config = dict(
    init_std_o=0.0,
    lr=0.00598,
    schedule='wsd',
    decay_fraction=1.0,
    decay_shape='linear',
    seq_len=512,
)
Each number is 128 + 24 x the weight over its row's rms, rounded and kept within 0 to 255. Layers, rows and columns count from 0. Numbers have three digits each. The size before them is the row's rms in percent of the matrix's.

# layer 2 MLP gate, 384x192, rms 0.163, rows 374-383, columns 64-127
103:135133127104114085110145145148192133082115155120085138160127106094103136101165149128085125167137185079110135146092081142104072124122139101130101124171106126124167113131132150105067149120129157
100:109138140157136169116152143134133156154096143163143136117080091144123128144166150130144140089163135073128123080143143132104156128109122109104113193095153148165123094165091157147121130160141154
103:152151127109121156125093120152174119135131117116136158163127134119128090144071109115160135092109146153086106112115154089072107114118119138174094117147126154197129127110157132146095094111106137
096:146112121128117104138103073129124140148144122110132110143144137125128131093128067169135109147093124171128192149152175146103122105156149164159131120174110139122115112205118105114133091167108124
100:114135130119117112173103101103121126096110117111143124132108127126113146145120120134169139100142075115132115137158152113122158124134126115116161103125169156136136129146139072129148135179087113
101:108096117176135132144121128128145100129121118127118152152095134131118139127132110141171134111136137154090124129170138101094133113117097165114148165141153123131139142084177173115164149098113120
099:144148120096139099119148158116129117114086165166140139136126151130143122091119148126142129154127171137128080108142156096133124122120121117138130153135159102137113121137110097135102150137137109
094:121120145104110147121133082125083144121143092139159104133135080140123115135145165150146152090153158130140113139099125113160147138147118093100117156160166118081131125158122094098135132148116094
091:127107149157172129114100116122148172101108117111124107111136137146094142077183160106118109131065157163132079129113134109168145134114121094118137132135105128082134118105122142101095149125126103
108:079130126105131127108141167104156108167116135107132129129159122138132119136145147112099106100135145139153123100127125126160123126147091124105153151167155106129133098127132120154122118136105135